config.yaml
num_hidden_layers: 12
num_attention_heads: 5
head_dim: 32
init_std_down: 0.00532
lr_mult_up: 0.79
decay_fraction: 0.904
decay_shape: "sqrt"
max_steps: 10532
Each number is 200 + 40 x the weight over its row's rms, rounded and kept within 0 to 999. Layers, rows and columns count from 0. The size before them is the row's rms in percent of the matrix's.

# layer 6 MLP up, 640x160, rms 0.0656, rows 271-358, columns 80-159
091,203,149,198,193,249,126,237,180,178,158,225,166,207,241,229,179,154,164,218,234,292,178,224,236,151,194,225,241,197,124,232,208,221,235,225,201,207,161,278,184,122,185,223,153,208,189,288,254,169,203,122,118,180,182,250,214,184,226,196,211,173,192,245,159,178,189,219,200,230,173,204,202,192,161,273,171,173,251,206,267
107,213,109,221,138,161,249,187,198,288,214,237,189,187,114,182,207,138,164,190,237,232,167,166,192,192,221,190,186,219,171,190,208,143,228,235,125,92,235,175,217,216,222,153,147,235,272,240,245,175,143,230,187,192,227,160,206,231,141,135,184,293,137,228,217,218,214,177,225,196,140,178,182,195,234,206,155,130,195,195,210
111,183,177,198,180,193,244,218,189,208,138,205,224,207,165,195,252,174,239,303,273,147,176,182,196,186,296,188,173,164,153,243,206,187,256,191,154,198,197,231,268,243,227,207,123,121,133,199,243,210,197,194,193,247,255,126,157,175,200,150,233,182,245,254,157,185,185,167,214,174,166,231,263,172,235,220,203,192,203,233,209
097,186,180,208,262,232,175,186,212,231,140,196,173,146,110,196,215,158,197,204,140,178,189,183,228,124,217,251,208,191,201,175,150,258,179,185,203,210,161,251,219,200,84,191,249,191,197,221,180,288,211,217,132,156,214,235,215,212,235,152,218,212,196,190,177,190,230,233,234,193,219,123,172,197,273,172,270,202,233,205,263
112,177,185,205,215,199,223,122,269,195,249,178,222,184,145,194,189,172,274,207,229,175,208,211,226,160,178,193,176,208,156,124,246,142,194,235,291,213,227,163,188,187,193,218,255,274,269,196,256,291,242,261,169,201,236,150,154,225,166,183,247,176,189,329,232,274,240,188,234,192,217,188,179,130,205,143,200,139,274,192,230
096,177,119,250,123,242,225,164,258,276,164,163,217,169,213,153,193,271,130,217,183,220,180,165,244,236,214,168,258,158,237,189,156,223,185,241,220,160,225,159,184,199,160,218,203,166,169,216,237,148,228,268,224,170,170,152,212,110,175,177,272,300,199,214,232,170,218,302,207,160,264,235,238,182,229,161,265,202,240,217,263
109,178,134,212,205,286,188,213,188,195,247,212,207,103,205,205,130,237,222,255,205,229,218,180,187,205,180,212,293,161,200,148,183,194,224,260,109,195,128,263,210,226,188,160,181,160,213,231,165,215,250,267,140,206,245,200,228,249,151,196,255,224,208,158,224,205,216,156,250,144,266,223,238,227,244,180,164,212,144,267,257
108,137,235,187,95,220,173,135,197,187,235,180,118,227,207,215,194,213,212,241,143,205,180,117,299,209,232,176,182,181,179,261,170,220,164,175,182,260,243,202,252,119,189,199,268,213,114,249,199,213,253,233,187,184,233,161,154,207,189,172,182,331,136,251,131,217,203,272,170,210,155,217,196,149,209,208,243,186,225,231,202
094,249,77,205,180,311,193,135,227,184,251,220,197,191,197,197,207,231,183,185,211,221,163,175,247,194,183,238,132,223,227,148,240,161,255,230,144,237,155,229,143,188,248,190,285,146,179,247,252,264,229,238,152,142,258,225,236,195,207,163,273,231,239,175,233,171,171,155,187,259,253,137,335,220,178,199,173,190,240,170,245
093,124,186,211,219,208,204,269,212,165,244,193,229,225,171,194,157,209,207,169,188,217,248,208,254,274,208,195,222,142,162,181,208,161,170,233,170,161,102,222,186,170,147,198,198,167,209,191,232,215,167,231,178,198,144,166,223,298,247,212,264,229,195,241,188,242,211,215,164,196,186,138,277,226,211,240,214,169,180,270,262
091,201,214,187,223,186,163,149,197,243,183,245,149,238,199,214,270,218,194,209,234,188,182,171,255,199,232,192,240,232,216,225,179,209,176,242,225,170,119,202,231,183,228,145,176,143,266,218,132,132,138,235,112,148,215,262,213,164,200,238,198,143,121,287,152,169,199,257,257,188,184,250,205,159,259,199,213,147,301,234,184
092,243,211,193,277,206,151,211,194,243,326,181,298,177,195,154,234,209,227,152,199,221,201,131,242,208,211,223,192,203,238,155,245,220,238,233,201,168,242,241,174,152,266,235,201,151,247,269,162,205,140,209,187,174,172,146,227,176,222,196,188,162,152,159,259,177,192,273,186,167,168,249,247,174,150,188,183,242,171,162,155
089,166,211,193,221,260,212,207,256,219,233,198,214,163,216,151,151,271,205,260,225,126,204,225,218,219,229,181,200,224,134,151,236,160,142,227,145,185,157,210,187,105,180,207,175,248,179,182,235,248,211,238,196,229,199,175,208,224,153,209,216,230,171,203,247,159,155,257,174,168,320,176,256,218,157,229,201,225,233,245,236
102,192,162,182,155,238,256,230,247,176,251,219,183,179,209,228,246,263,149,195,240,176,202,144,238,197,224,187,196,226,130,151,230,197,271,227,218,90,207,173,256,162,166,112,176,215,216,244,169,226,203,177,177,222,237,219,175,212,221,205,203,191,209,202,171,156,121,248,153,164,188,241,163,208,245,188,238,212,275,176,183
113,131,215,186,213,231,154,203,201,223,192,186,92,196,208,210,149,241,187,196,178,179,137,226,148,212,224,204,228,221,208,144,217,151,196,245,207,182,196,215,256,255,176,227,171,152,126,244,164,201,217,222,194,255,187,109,151,213,261,112,228,199,145,189,226,214,221,240,238,195,259,187,178,165,204,250,222,135,168,207,205
097,205,202,190,180,264,239,184,228,288,257,235,216,253,195,160,169,144,203,106,162,164,225,144,192,229,168,191,171,151,266,158,149,240,179,241,176,218,114,147,204,152,242,161,214,120,157,195,232,222,150,231,237,236,246,95,204,114,222,213,238,214,210,221,222,150,244,234,204,165,208,259,288,180,250,206,190,190,191,212,191
093,116,160,235,174,182,286,247,230,222,234,161,199,164,165,167,215,288,116,254,154,123,180,154,213,213,240,165,237,210,211,225,252,224,185,241,205,153,240,152,167,169,185,209,144,212,231,233,209,230,230,175,199,241,205,208,200,202,134,262,197,279,175,238,181,244,206,252,138,224,204,118,242,177,204,265,207,209,207,200,232
115,263,166,127,228,226,211,167,187,163,198,143,270,210,260,190,183,215,172,203,243,160,134,213,259,237,263,168,235,161,234,158,206,133,220,204,100,206,78,172,237,193,180,153,150,197,164,187,116,224,253,276,194,229,226,183,206,221,247,219,210,144,191,213,172,191,166,207,223,191,203,261,220,185,302,142,209,169,192,243,204
107,157,184,167,236,220,180,198,194,215,235,195,177,273,203,230,191,241,129,206,243,149,184,140,273,201,141,180,218,174,192,247,137,229,233,276,150,212,187,208,137,169,208,174,268,197,197,285,211,262,218,313,246,81,225,196,172,194,212,176,198,216,214,205,135,196,200,174,229,224,286,207,237,194,186,157,260,182,200,237,213
104,169,218,108,170,303,176,231,185,186,175,166,150,168,185,303,166,277,147,191,228,165,143,187,139,183,186,161,189,196,262,167,181,225,175,185,234,140,147,163,205,171,195,227,226,205,175,210,184,217,154,131,201,149,202,183,207,122,240,157,234,213,161,235,253,217,171,194,241,213,204,191,255,185,176,177,245,161,193,180,190
105,180,214,189,118,199,183,275,222,173,215,151,211,171,216,179,162,236,101,189,178,201,158,214,156,256,215,175,197,167,224,265,225,232,256,234,182,175,196,215,205,128,153,106,136,197,229,275,232,173,212,176,176,220,167,241,214,231,193,178,160,233,122,194,205,241,235,197,183,162,217,204,228,163,263,131,164,221,213,269,202
086,217,242,79,75,202,187,137,195,174,162,160,222,212,186,185,128,146,239,182,254,221,139,220,178,238,256,215,193,173,115,253,160,251,283,212,190,198,124,242,211,134,250,207,202,166,211,231,211,267,252,233,181,220,185,166,223,237,230,191,186,230,222,237,228,223,226,207,164,263,202,193,223,267,241,192,170,226,142,166,213
102,241,230,250,156,238,185,138,215,189,222,147,177,95,215,174,174,176,228,246,224,239,226,224,242,268,194,233,184,96,251,151,246,185,191,156,220,239,162,221,227,174,245,194,173,199,179,243,214,246,238,200,189,199,267,125,243,185,205,204,164,202,219,305,106,259,159,135,175,233,218,210,171,112,182,104,199,197,197,261,172
111,255,201,201,188,163,182,166,205,86,254,187,218,241,181,174,205,186,239,182,206,219,161,211,302,201,217,167,181,153,216,169,234,193,267,261,169,173,201,235,271,148,201,206,243,218,183,181,168,246,299,216,194,220,170,203,163,219,213,124,190,235,266,220,233,164,253,157,221,206,168,138,213,191,250,152,190,231,252,197,228
082,211,178,192,256,262,172,260,264,119,264,212,199,201,190,207,247,228,217,215,245,217,186,228,232,310,231,236,178,214,151,261,271,152,205,215,161,151,133,163,163,232,250,183,188,216,147,167,233,225,230,273,213,260,210,153,202,211,195,202,177,186,144,191,208,240,221,164,130,135,184,256,223,207,195,214,157,186,217,257,217
091,251,199,145,206,175,165,137,203,163,158,212,184,226,206,181,161,160,278,257,219,284,204,180,207,233,261,228,168,121,243,188,237,213,230,205,98,189,226,225,218,219,131,154,177,215,252,233,179,267,263,209,199,174,163,165,117,233,222,204,205,235,121,153,215,146,178,192,160,217,200,120,263,160,246,244,195,181,141,229,212
099,221,228,175,129,227,170,175,190,240,246,212,230,211,219,130,175,290,204,217,196,186,150,245,273,223,222,202,230,209,190,219,292,162,215,174,176,186,194,258,176,215,251,204,203,228,150,211,197,156,203,210,188,178,221,111,145,225,258,198,245,186,198,237,162,251,174,232,241,232,159,247,242,209,193,214,211,212,243,181,224
112,143,210,196,119,251,255,164,188,181,187,180,112,193,109,208,190,197,250,266,303,240,249,164,222,175,249,173,255,227,112,244,248,180,199,169,199,127,247,256,224,111,150,208,246,206,163,164,123,228,170,161,219,244,228,189,165,156,205,125,203,288,222,216,156,196,199,227,268,123,181,219,290,208,196,221,185,218,166,209,240
102,152,80,151,169,161,321,220,177,173,198,146,158,172,191,151,178,200,163,153,195,242,187,133,143,127,252,160,183,236,197,267,201,190,285,219,208,208,156,226,194,224,143,131,118,179,211,259,188,203,229,251,128,215,148,211,225,204,145,180,215,196,205,221,200,173,155,220,153,186,204,149,204,219,229,153,217,160,191,125,257
099,202,175,211,184,231,155,200,237,211,243,213,244,202,247,225,235,212,137,200,190,142,235,202,251,205,172,216,235,134,199,209,300,125,184,243,214,166,122,238,202,282,181,183,251,223,209,248,202,217,192,203,177,216,209,210,176,235,275,192,271,191,193,127,177,157,184,178,225,182,230,285,150,167,213,134,179,175,248,150,189
097,163,158,221,201,193,265,180,209,215,206,185,261,244,149,220,222,210,159,260,127,185,188,221,214,178,209,161,220,168,170,127,204,165,237,219,204,286,192,151,220,137,170,184,223,214,242,159,155,196,204,189,184,134,221,232,212,279,206,206,217,210,259,210,143,219,208,173,214,218,224,166,240,153,275,85,211,161,241,182,191
101,218,181,111,188,168,157,156,260,249,187,186,208,263,199,161,181,249,142,197,203,143,183,183,216,223,221,136,169,136,214,227,199,186,179,261,185,156,173,208,187,179,163,180,213,166,217,222,259,242,182,192,174,248,212,242,192,131,214,237,225,169,170,221,131,144,140,182,231,82,267,239,240,109,254,219,205,180,171,192,208
100,239,208,159,148,219,167,156,209,224,227,165,176,186,208,234,282,161,192,210,212,216,221,184,132,204,214,186,241,255,198,159,179,197,211,156,203,211,221,211,237,191,107,169,189,216,221,233,247,221,212,219,236,206,202,139,195,215,228,81,194,220,164,192,172,196,179,210,148,203,185,165,217,147,263,183,241,143,165,265,248
092,238,175,221,180,212,202,235,184,233,227,224,205,203,168,162,140,164,193,170,182,228,201,147,211,199,230,229,191,202,201,168,207,220,190,203,172,239,241,190,242,172,209,172,217,103,140,205,220,234,189,253,206,278,207,116,211,164,195,230,277,252,221,199,209,212,194,235,259,156,273,213,198,203,197,134,198,234,162,183,176
108,158,184,216,155,226,183,232,245,227,193,184,203,178,208,141,244,184,236,284,211,164,136,211,242,202,265,237,130,196,167,278,231,185,199,189,187,205,167,202,210,119,212,201,160,145,147,206,183,303,270,191,214,220,184,189,157,210,248,152,262,228,162,245,143,238,168,186,293,236,159,227,258,148,301,188,182,190,153,260,205
113,103,161,186,208,187,245,199,164,240,215,163,227,143,216,157,198,195,265,240,170,205,177,187,256,226,145,288,169,147,182,128,212,214,199,178,204,279,198,221,159,234,175,212,272,254,201,243,158,273,187,173,126,233,294,149,169,134,230,165,251,207,211,219,181,193,188,266,196,202,182,174,302,168,207,236,232,209,215,249,228
117,158,178,223,172,211,189,207,243,187,255,156,122,194,121,238,152,149,188,258,201,183,191,203,165,173,162,278,190,140,191,134,263,172,213,218,160,147,162,180,227,168,218,154,154,139,174,275,134,165,206,194,124,260,247,182,139,156,198,242,208,227,123,176,203,206,212,235,225,156,197,215,207,181,208,214,236,103,183,178,298
092,169,230,211,205,234,212,258,284,259,207,184,215,224,205,152,206,198,224,234,157,196,183,187,320,142,148,199,206,216,241,147,207,171,206,214,254,152,185,163,143,170,193,247,133,196,193,208,273,229,242,240,149,215,217,159,192,147,175,214,308,161,188,189,200,165,138,237,261,252,210,180,185,140,180,209,222,190,220,212,229
097,237,171,199,237,272,180,155,227,250,207,120,172,152,221,268,196,267,187,145,204,214,157,134,192,200,268,256,280,124,197,197,256,218,255,241,194,116,194,189,164,202,245,200,148,261,275,199,195,152,171,234,232,184,215,277,121,239,247,202,171,228,206,170,201,261,159,185,211,128,282,185,244,175,241,147,195,184,219,195,189
107,263,112,162,170,160,201,187,236,195,192,221,279,158,215,288,146,236,204,95,188,284,221,163,231,226,225,228,204,194,198,135,226,198,230,300,191,240,164,241,181,221,233,157,153,193,233,199,142,234,194,258,161,221,229,232,196,233,238,179,207,219,179,256,173,182,171,196,146,247,304,190,212,238,236,222,166,101,213,208,261
098,223,213,172,257,250,239,268,196,200,295,159,182,190,236,139,197,196,225,180,160,231,139,172,208,180,219,209,235,203,135,206,240,118,203,249,156,239,178,199,202,172,164,221,203,168,187,198,157,168,202,209,194,264,264,199,250,144,158,161,219,212,198,225,123,184,184,198,208,149,182,205,185,152,197,219,238,173,271,183,190
103,170,138,172,204,200,157,179,196,213,138,159,194,271,245,242,90,183,242,191,231,228,165,159,156,164,168,100,248,173,192,219,185,223,194,259,160,204,208,123,292,189,236,193,204,237,203,179,242,190,187,189,204,207,210,161,235,234,183,114,172,194,135,264,194,271,194,205,206,228,217,145,239,206,261,145,265,96,201,265,245
101,228,147,221,223,255,220,298,257,160,180,225,186,188,193,258,220,183,230,208,189,165,251,219,202,261,200,223,156,172,183,126,245,100,185,227,214,222,223,255,202,226,150,156,218,203,193,177,224,256,209,234,161,185,233,173,175,197,212,182,243,208,268,217,168,136,258,263,176,221,237,204,257,129,226,97,194,167,131,230,194
092,150,193,217,232,199,197,194,196,144,180,99,254,207,195,181,219,220,193,237,282,182,178,206,256,170,199,133,225,201,229,231,219,199,220,253,238,214,231,169,221,186,150,217,214,154,253,206,83,164,263,213,112,123,189,250,171,163,168,189,211,198,197,225,206,206,153,173,184,169,225,200,223,191,189,184,254,207,283,269,218
109,240,198,183,147,250,242,234,211,193,268,216,247,221,202,146,152,198,170,305,150,212,165,239,252,238,178,168,234,200,189,227,244,207,144,160,233,243,162,308,245,230,210,205,225,239,215,199,202,176,204,200,154,165,232,169,181,184,278,160,288,279,201,250,158,254,230,194,214,188,216,256,194,159,248,145,205,157,228,200,265
104,185,149,173,172,187,215,206,206,253,122,187,142,227,176,234,168,255,250,238,261,231,210,108,230,267,234,181,259,205,97,161,186,204,177,229,227,174,214,222,192,87,290,251,163,191,204,171,182,227,214,228,216,156,154,157,146,120,212,153,191,201,189,186,182,188,89,194,231,192,224,226,239,196,185,150,221,255,260,158,256
090,231,260,169,183,208,101,203,255,227,193,187,193,208,183,198,164,165,281,272,240,253,222,239,212,143,277,220,257,147,230,173,259,158,183,203,149,166,221,134,174,175,173,156,177,141,202,224,164,272,209,172,186,151,213,163,198,162,241,115,214,292,130,198,217,141,162,186,234,189,161,286,228,143,283,213,206,222,154,220,202
102,146,180,171,162,213,203,186,266,182,193,136,198,232,180,149,225,218,220,208,220,206,204,107,210,160,236,174,287,189,177,227,150,167,266,251,142,167,198,192,283,230,209,182,135,154,262,177,125,249,244,195,236,184,188,239,222,230,170,237,218,185,253,261,123,227,116,195,181,208,204,167,174,200,251,201,209,161,205,256,238
091,243,210,188,159,177,231,168,235,192,150,167,187,219,227,198,164,215,190,218,273,162,142,239,186,184,145,244,193,215,194,223,185,227,208,210,292,159,151,229,183,171,149,149,196,176,136,253,215,166,247,181,174,148,197,210,156,213,190,204,299,238,238,240,180,187,170,251,141,195,215,238,214,152,311,171,262,240,139,220,211
111,146,152,198,172,248,266,209,215,144,280,184,204,202,161,249,161,250,135,183,207,176,135,196,157,234,206,166,205,147,234,205,266,252,201,214,196,236,90,241,186,238,140,150,198,221,238,216,187,220,196,208,210,167,253,230,211,199,263,209,174,179,151,214,144,176,209,205,143,217,217,226,242,175,201,147,163,185,199,243,185
101,241,147,166,181,247,224,234,268,181,235,205,230,183,214,171,159,167,226,309,229,176,216,197,215,245,255,193,266,207,162,143,249,189,185,214,177,222,155,206,201,172,222,274,224,220,188,181,137,171,220,234,209,287,291,216,175,220,187,112,207,203,193,236,133,330,236,204,214,167,220,246,237,179,177,208,180,178,230,202,208
087,218,241,115,236,165,170,153,201,201,213,216,210,193,209,164,193,187,233,250,206,219,244,237,224,183,211,326,241,145,247,174,216,119,255,211,200,153,136,198,188,196,226,173,207,180,197,174,229,186,162,167,181,244,161,172,182,284,240,253,266,221,134,224,253,254,158,214,218,186,158,242,201,244,167,204,144,187,203,116,238
093,176,223,194,202,238,194,114,213,194,172,243,255,223,159,156,158,210,278,185,226,248,178,94,268,238,234,195,210,199,203,228,214,181,230,185,155,252,189,197,223,185,303,127,222,181,179,173,209,255,170,214,206,199,206,204,96,150,194,200,183,173,133,230,204,168,138,167,231,189,182,278,247,193,210,206,249,215,228,194,236
096,176,162,220,142,199,264,282,203,230,232,126,134,165,100,229,158,253,147,267,183,178,216,216,266,184,262,149,206,226,192,174,189,285,203,252,76,167,189,243,203,213,194,233,255,233,194,184,180,204,207,145,142,253,230,183,185,217,235,202,163,187,168,134,220,231,199,172,202,199,180,204,219,183,202,224,162,192,196,161,227
108,203,151,216,173,197,151,153,235,215,175,151,146,204,213,217,248,277,171,144,304,209,201,150,252,279,212,192,213,195,249,226,185,178,224,252,169,200,167,230,263,217,207,220,150,194,232,258,209,223,248,171,126,157,245,163,232,210,203,148,155,230,98,205,181,123,158,237,174,178,226,205,175,221,200,183,188,163,251,217,187
104,145,159,149,192,245,216,181,184,213,260,132,175,194,209,180,193,202,270,146,186,211,143,175,199,215,261,255,264,192,226,201,270,206,278,247,230,154,145,260,199,170,253,173,237,231,139,137,170,194,192,202,175,194,163,246,226,173,217,166,190,207,171,190,226,173,136,229,177,150,233,202,302,157,195,236,209,237,272,213,189
099,232,92,209,224,234,192,233,207,137,209,192,270,176,255,202,236,183,230,183,169,282,176,171,238,177,202,157,238,203,229,139,142,250,202,252,190,186,183,206,167,246,192,146,191,212,181,168,164,72,291,161,130,191,177,256,144,259,134,175,263,226,182,222,138,190,296,180,186,200,204,203,174,174,188,218,231,157,194,191,220
089,203,212,185,174,226,224,222,198,178,226,213,191,115,200,132,155,157,237,141,209,228,181,183,253,158,181,185,232,211,211,162,229,181,170,239,211,252,187,233,252,141,141,174,246,157,173,222,281,180,187,186,203,146,256,211,188,238,222,201,268,194,137,172,227,244,218,179,174,150,252,153,203,227,276,287,204,216,198,90,219
092,217,175,157,210,209,257,157,229,239,188,187,204,172,172,201,212,235,148,223,264,246,157,186,175,188,224,237,236,213,226,150,162,289,202,232,232,119,225,152,195,176,133,184,207,223,197,293,238,204,269,225,195,242,224,155,181,221,135,218,151,161,168,233,137,224,151,269,204,172,236,152,246,207,209,155,207,227,137,235,225
094,197,130,149,147,202,210,182,168,113,248,181,218,143,230,163,167,244,279,159,201,259,222,165,180,226,260,219,189,211,211,163,228,226,211,260,254,241,145,234,213,196,212,195,168,200,207,167,128,157,239,222,184,179,212,173,207,128,173,222,210,280,249,204,206,164,222,258,198,183,309,208,161,181,262,164,158,98,284,169,238
098,213,199,204,157,208,221,227,192,188,277,172,186,123,183,208,168,213,195,170,132,229,259,176,208,152,207,193,218,204,132,204,190,172,217,171,151,191,219,235,222,167,128,157,249,175,126,265,164,235,239,211,150,211,279,163,177,202,241,152,196,177,183,189,206,164,219,279,135,161,233,184,185,132,195,146,193,223,197,251,199
097,231,297,205,223,223,158,254,209,263,289,192,145,195,152,200,213,215,217,226,142,211,208,230,213,185,167,257,191,218,160,171,291,254,224,230,238,215,143,217,272,192,281,227,222,235,208,238,218,162,163,236,180,227,227,165,234,188,201,146,210,212,222,223,222,180,249,258,245,224,187,182,195,130,210,217,199,170,259,161,185
105,232,145,130,167,178,187,128,219,262,102,161,192,166,194,183,223,248,168,205,174,263,205,229,184,172,221,269,172,199,179,210,194,238,271,205,123,221,185,215,164,105,249,71,112,215,216,219,204,174,213,163,144,176,199,188,256,260,216,203,193,223,124,194,195,187,225,166,246,211,314,152,171,227,235,253,174,180,278,201,161
107,199,215,185,166,228,232,203,169,156,271,207,192,132,202,186,85,296,204,236,198,229,161,238,268,165,232,225,213,164,202,218,196,193,188,205,199,237,173,268,202,253,218,121,286,227,167,285,231,165,216,184,139,165,260,180,232,151,256,208,259,230,130,248,214,213,173,195,168,229,236,201,203,142,220,242,302,181,260,228,242
092,223,183,211,223,231,190,181,186,212,234,188,145,151,182,199,184,180,102,181,178,197,218,240,178,160,194,227,201,171,191,144,211,240,259,272,166,209,195,303,186,207,197,200,249,198,199,213,263,160,178,277,162,178,190,237,176,179,258,143,240,200,232,257,212,234,246,153,159,136,214,194,170,227,218,108,147,198,202,171,217
098,189,151,239,144,195,249,136,219,196,260,146,198,174,136,194,233,233,126,256,246,198,217,137,196,255,230,195,209,197,129,136,193,190,232,196,188,125,196,194,155,287,177,147,194,241,215,218,187,215,227,185,123,178,234,222,180,216,176,269,171,208,130,236,194,269,223,221,117,166,243,129,186,174,250,162,211,173,211,174,230
099,120,143,185,175,198,221,231,203,199,182,229,185,152,100,181,233,250,194,257,216,206,155,119,232,162,198,198,241,207,148,226,158,206,202,225,181,216,219,235,224,231,203,195,186,186,200,317,204,219,158,277,152,248,260,151,192,114,188,241,246,340,156,229,218,161,182,247,210,218,304,199,249,205,207,188,205,245,248,240,209
111,267,197,180,250,213,209,234,158,151,209,206,299,182,156,212,230,139,218,209,158,230,234,150,220,168,239,192,160,153,178,213,183,245,242,224,196,194,152,202,164,254,158,281,169,214,139,149,192,203,245,244,183,212,166,149,211,143,211,138,258,214,213,245,162,166,208,158,176,189,260,191,175,188,292,262,187,119,193,218,251
090,220,228,237,232,238,177,208,229,210,230,245,196,107,188,257,161,156,190,157,183,151,233,124,168,150,212,306,177,169,228,190,240,199,196,215,205,153,137,212,200,200,170,189,179,150,151,212,193,125,164,229,142,264,196,197,215,220,223,155,193,186,205,174,187,144,259,245,170,160,214,212,200,178,195,151,140,170,160,205,191
092,150,192,141,174,190,201,279,162,197,154,118,88,265,216,256,135,247,214,132,197,199,259,216,219,187,180,217,159,200,226,158,188,199,287,232,156,195,192,192,200,186,210,171,209,213,248,209,176,122,249,196,152,186,236,207,188,123,165,166,233,211,227,240,277,245,195,170,227,269,198,214,195,139,211,158,275,217,149,253,195
096,219,131,226,142,235,143,242,255,182,229,163,185,66,213,237,178,187,134,221,188,187,163,206,149,276,207,249,179,191,182,135,236,264,214,240,183,193,211,261,196,160,206,156,178,200,162,223,265,194,270,252,190,211,177,195,170,242,198,171,232,243,302,265,104,235,228,237,181,206,176,208,151,194,199,232,138,199,216,221,213
097,138,191,198,174,166,211,173,271,240,152,192,192,211,163,189,186,180,240,244,234,203,180,158,233,159,166,225,200,230,172,134,153,154,168,180,204,213,201,209,166,181,219,259,181,170,163,293,141,97,247,162,157,162,177,168,181,147,108,273,250,183,180,242,216,167,201,294,229,235,206,205,232,128,220,201,239,132,219,199,231
097,171,219,95,107,199,166,187,192,189,227,184,222,250,200,237,208,231,232,199,193,181,224,161,207,247,227,253,217,185,230,185,237,214,202,222,254,160,214,278,149,159,216,253,246,117,233,184,171,196,203,290,179,153,255,193,162,214,180,174,208,400,161,226,194,219,186,191,224,184,261,212,205,166,299,179,238,205,264,189,221
096,224,218,117,161,263,269,202,190,157,214,249,150,259,161,237,256,209,170,269,149,239,239,165,223,183,157,152,279,209,132,192,168,165,216,240,225,225,200,201,230,151,144,178,159,212,221,185,161,289,195,280,262,180,200,283,165,136,219,117,173,220,197,224,279,196,177,208,222,166,181,221,196,110,243,161,208,253,237,189,218
102,259,218,212,220,224,199,201,275,232,225,196,148,148,156,208,191,198,183,222,122,159,223,168,292,237,243,170,235,157,226,201,193,179,154,164,198,225,151,228,247,167,167,216,219,196,125,314,246,278,208,297,184,167,192,169,196,208,184,206,262,189,176,188,189,268,243,264,169,211,261,128,203,122,260,193,197,176,148,226,216
104,231,131,210,207,288,169,142,187,250,158,149,212,226,164,253,160,136,207,192,283,205,198,170,271,185,196,178,232,192,256,143,286,191,168,280,166,168,171,187,248,167,233,285,149,166,242,212,225,188,215,227,154,214,275,183,192,109,168,167,223,200,194,236,196,212,155,155,207,190,182,288,291,190,244,207,151,172,175,166,235
110,269,201,161,188,206,253,239,276,155,205,106,201,148,178,266,197,169,192,165,189,237,210,249,151,195,179,164,216,164,188,183,211,183,260,183,204,112,185,261,197,203,179,190,152,241,113,140,140,236,209,208,166,280,240,148,195,225,163,182,148,215,108,250,131,241,223,278,190,158,205,223,169,160,254,178,231,202,211,239,250
092,152,159,187,152,183,189,195,155,177,133,192,169,143,191,139,201,274,221,239,176,251,161,198,210,230,188,256,199,141,195,204,189,212,241,216,181,250,257,229,200,252,118,223,234,252,168,226,149,240,280,174,229,156,129,202,167,199,224,140,219,264,248,236,187,201,151,163,251,221,227,132,228,197,270,158,176,214,247,158,244
098,163,198,120,224,220,222,202,166,224,248,175,237,146,161,247,134,150,178,208,181,219,203,186,134,164,198,200,146,183,217,134,286,215,232,235,223,203,236,205,167,244,222,244,236,156,167,194,110,164,289,249,223,188,145,242,175,177,199,190,121,261,183,213,210,187,203,250,200,199,236,172,242,207,186,199,212,206,249,245,226
110,266,213,207,121,191,151,161,201,198,185,116,175,200,180,171,192,300,184,231,234,228,143,224,265,231,248,187,263,215,157,164,266,170,284,283,167,150,179,229,152,199,280,235,196,180,159,189,198,234,201,164,168,235,271,202,178,191,188,109,179,213,171,153,215,169,121,186,254,202,160,150,204,175,200,197,182,137,224,238,194
117,161,205,129,214,286,155,250,269,119,248,257,164,190,190,188,185,196,198,182,237,280,205,147,288,161,195,160,221,190,205,155,165,246,178,282,216,208,221,221,195,170,157,219,245,243,153,187,181,267,273,208,164,174,229,176,184,228,190,143,196,240,255,161,197,251,114,236,216,166,145,210,196,194,244,250,231,134,219,177,322
081,231,183,238,212,140,269,197,165,174,148,211,118,169,187,241,206,185,220,223,129,255,190,231,183,182,292,157,244,237,204,197,157,211,170,173,212,255,236,252,253,148,187,222,234,176,250,219,203,184,220,141,175,165,194,235,192,150,244,168,210,191,196,183,222,173,201,259,172,161,222,126,194,184,223,210,276,230,221,138,156
092,194,221,173,99,150,175,205,235,251,146,176,207,231,154,198,211,172,130,201,183,236,160,271,175,205,227,260,190,131,240,280,223,226,307,234,219,231,181,221,214,204,172,134,133,160,208,267,231,157,248,141,123,186,157,212,176,223,169,242,233,216,188,228,182,235,218,170,189,209,262,209,188,166,274,129,141,197,175,242,214
092,218,185,173,219,204,213,293,223,191,226,228,206,141,208,160,157,204,154,177,203,172,272,216,166,225,201,149,128,179,160,144,209,239,206,254,239,223,199,220,218,165,243,179,176,159,189,205,243,170,153,201,227,235,328,245,172,105,135,171,187,302,226,172,167,265,209,181,200,168,212,181,204,208,196,161,199,230,188,192,213
093,235,187,190,165,241,205,185,220,225,178,132,147,139,181,182,178,190,233,211,195,210,193,236,221,192,175,272,243,190,255,154,239,280,160,235,128,204,225,182,209,196,170,177,150,141,215,219,138,184,144,149,245,235,238,217,221,258,143,152,190,194,200,210,272,286,196,159,212,242,228,201,168,207,257,188,166,260,186,254,249
085,175,223,209,180,213,228,152,214,138,201,184,99,162,253,161,151,195,155,181,267,269,177,157,202,217,295,243,155,212,182,215,190,185,208,219,261,198,184,225,170,159,139,285,224,175,219,225,205,240,272,222,192,247,188,190,177,165,183,170,145,261,267,177,182,199,222,237,229,231,216,188,196,209,205,191,243,219,260,192,146
098,152,142,160,188,146,249,268,216,217,213,186,232,197,253,133,170,182,165,203,230,197,206,196,232,143,167,207,187,126,180,203,162,242,272,192,158,237,219,214,202,130,202,151,179,226,213,276,170,174,221,204,177,254,147,192,226,219,230,270,234,346,195,186,283,195,188,252,200,174,221,194,206,158,177,125,188,235,264,179,217
108,193,175,215,248,184,202,153,264,188,146,148,194,190,204,179,262,255,216,164,234,247,187,226,214,199,202,190,169,244,224,241,194,162,193,168,218,222,205,284,308,160,218,165,274,167,143,214,171,247,254,177,112,219,209,230,144,255,240,173,191,246,205,226,112,178,165,193,179,168,166,240,201,151,212,243,229,133,130,249,263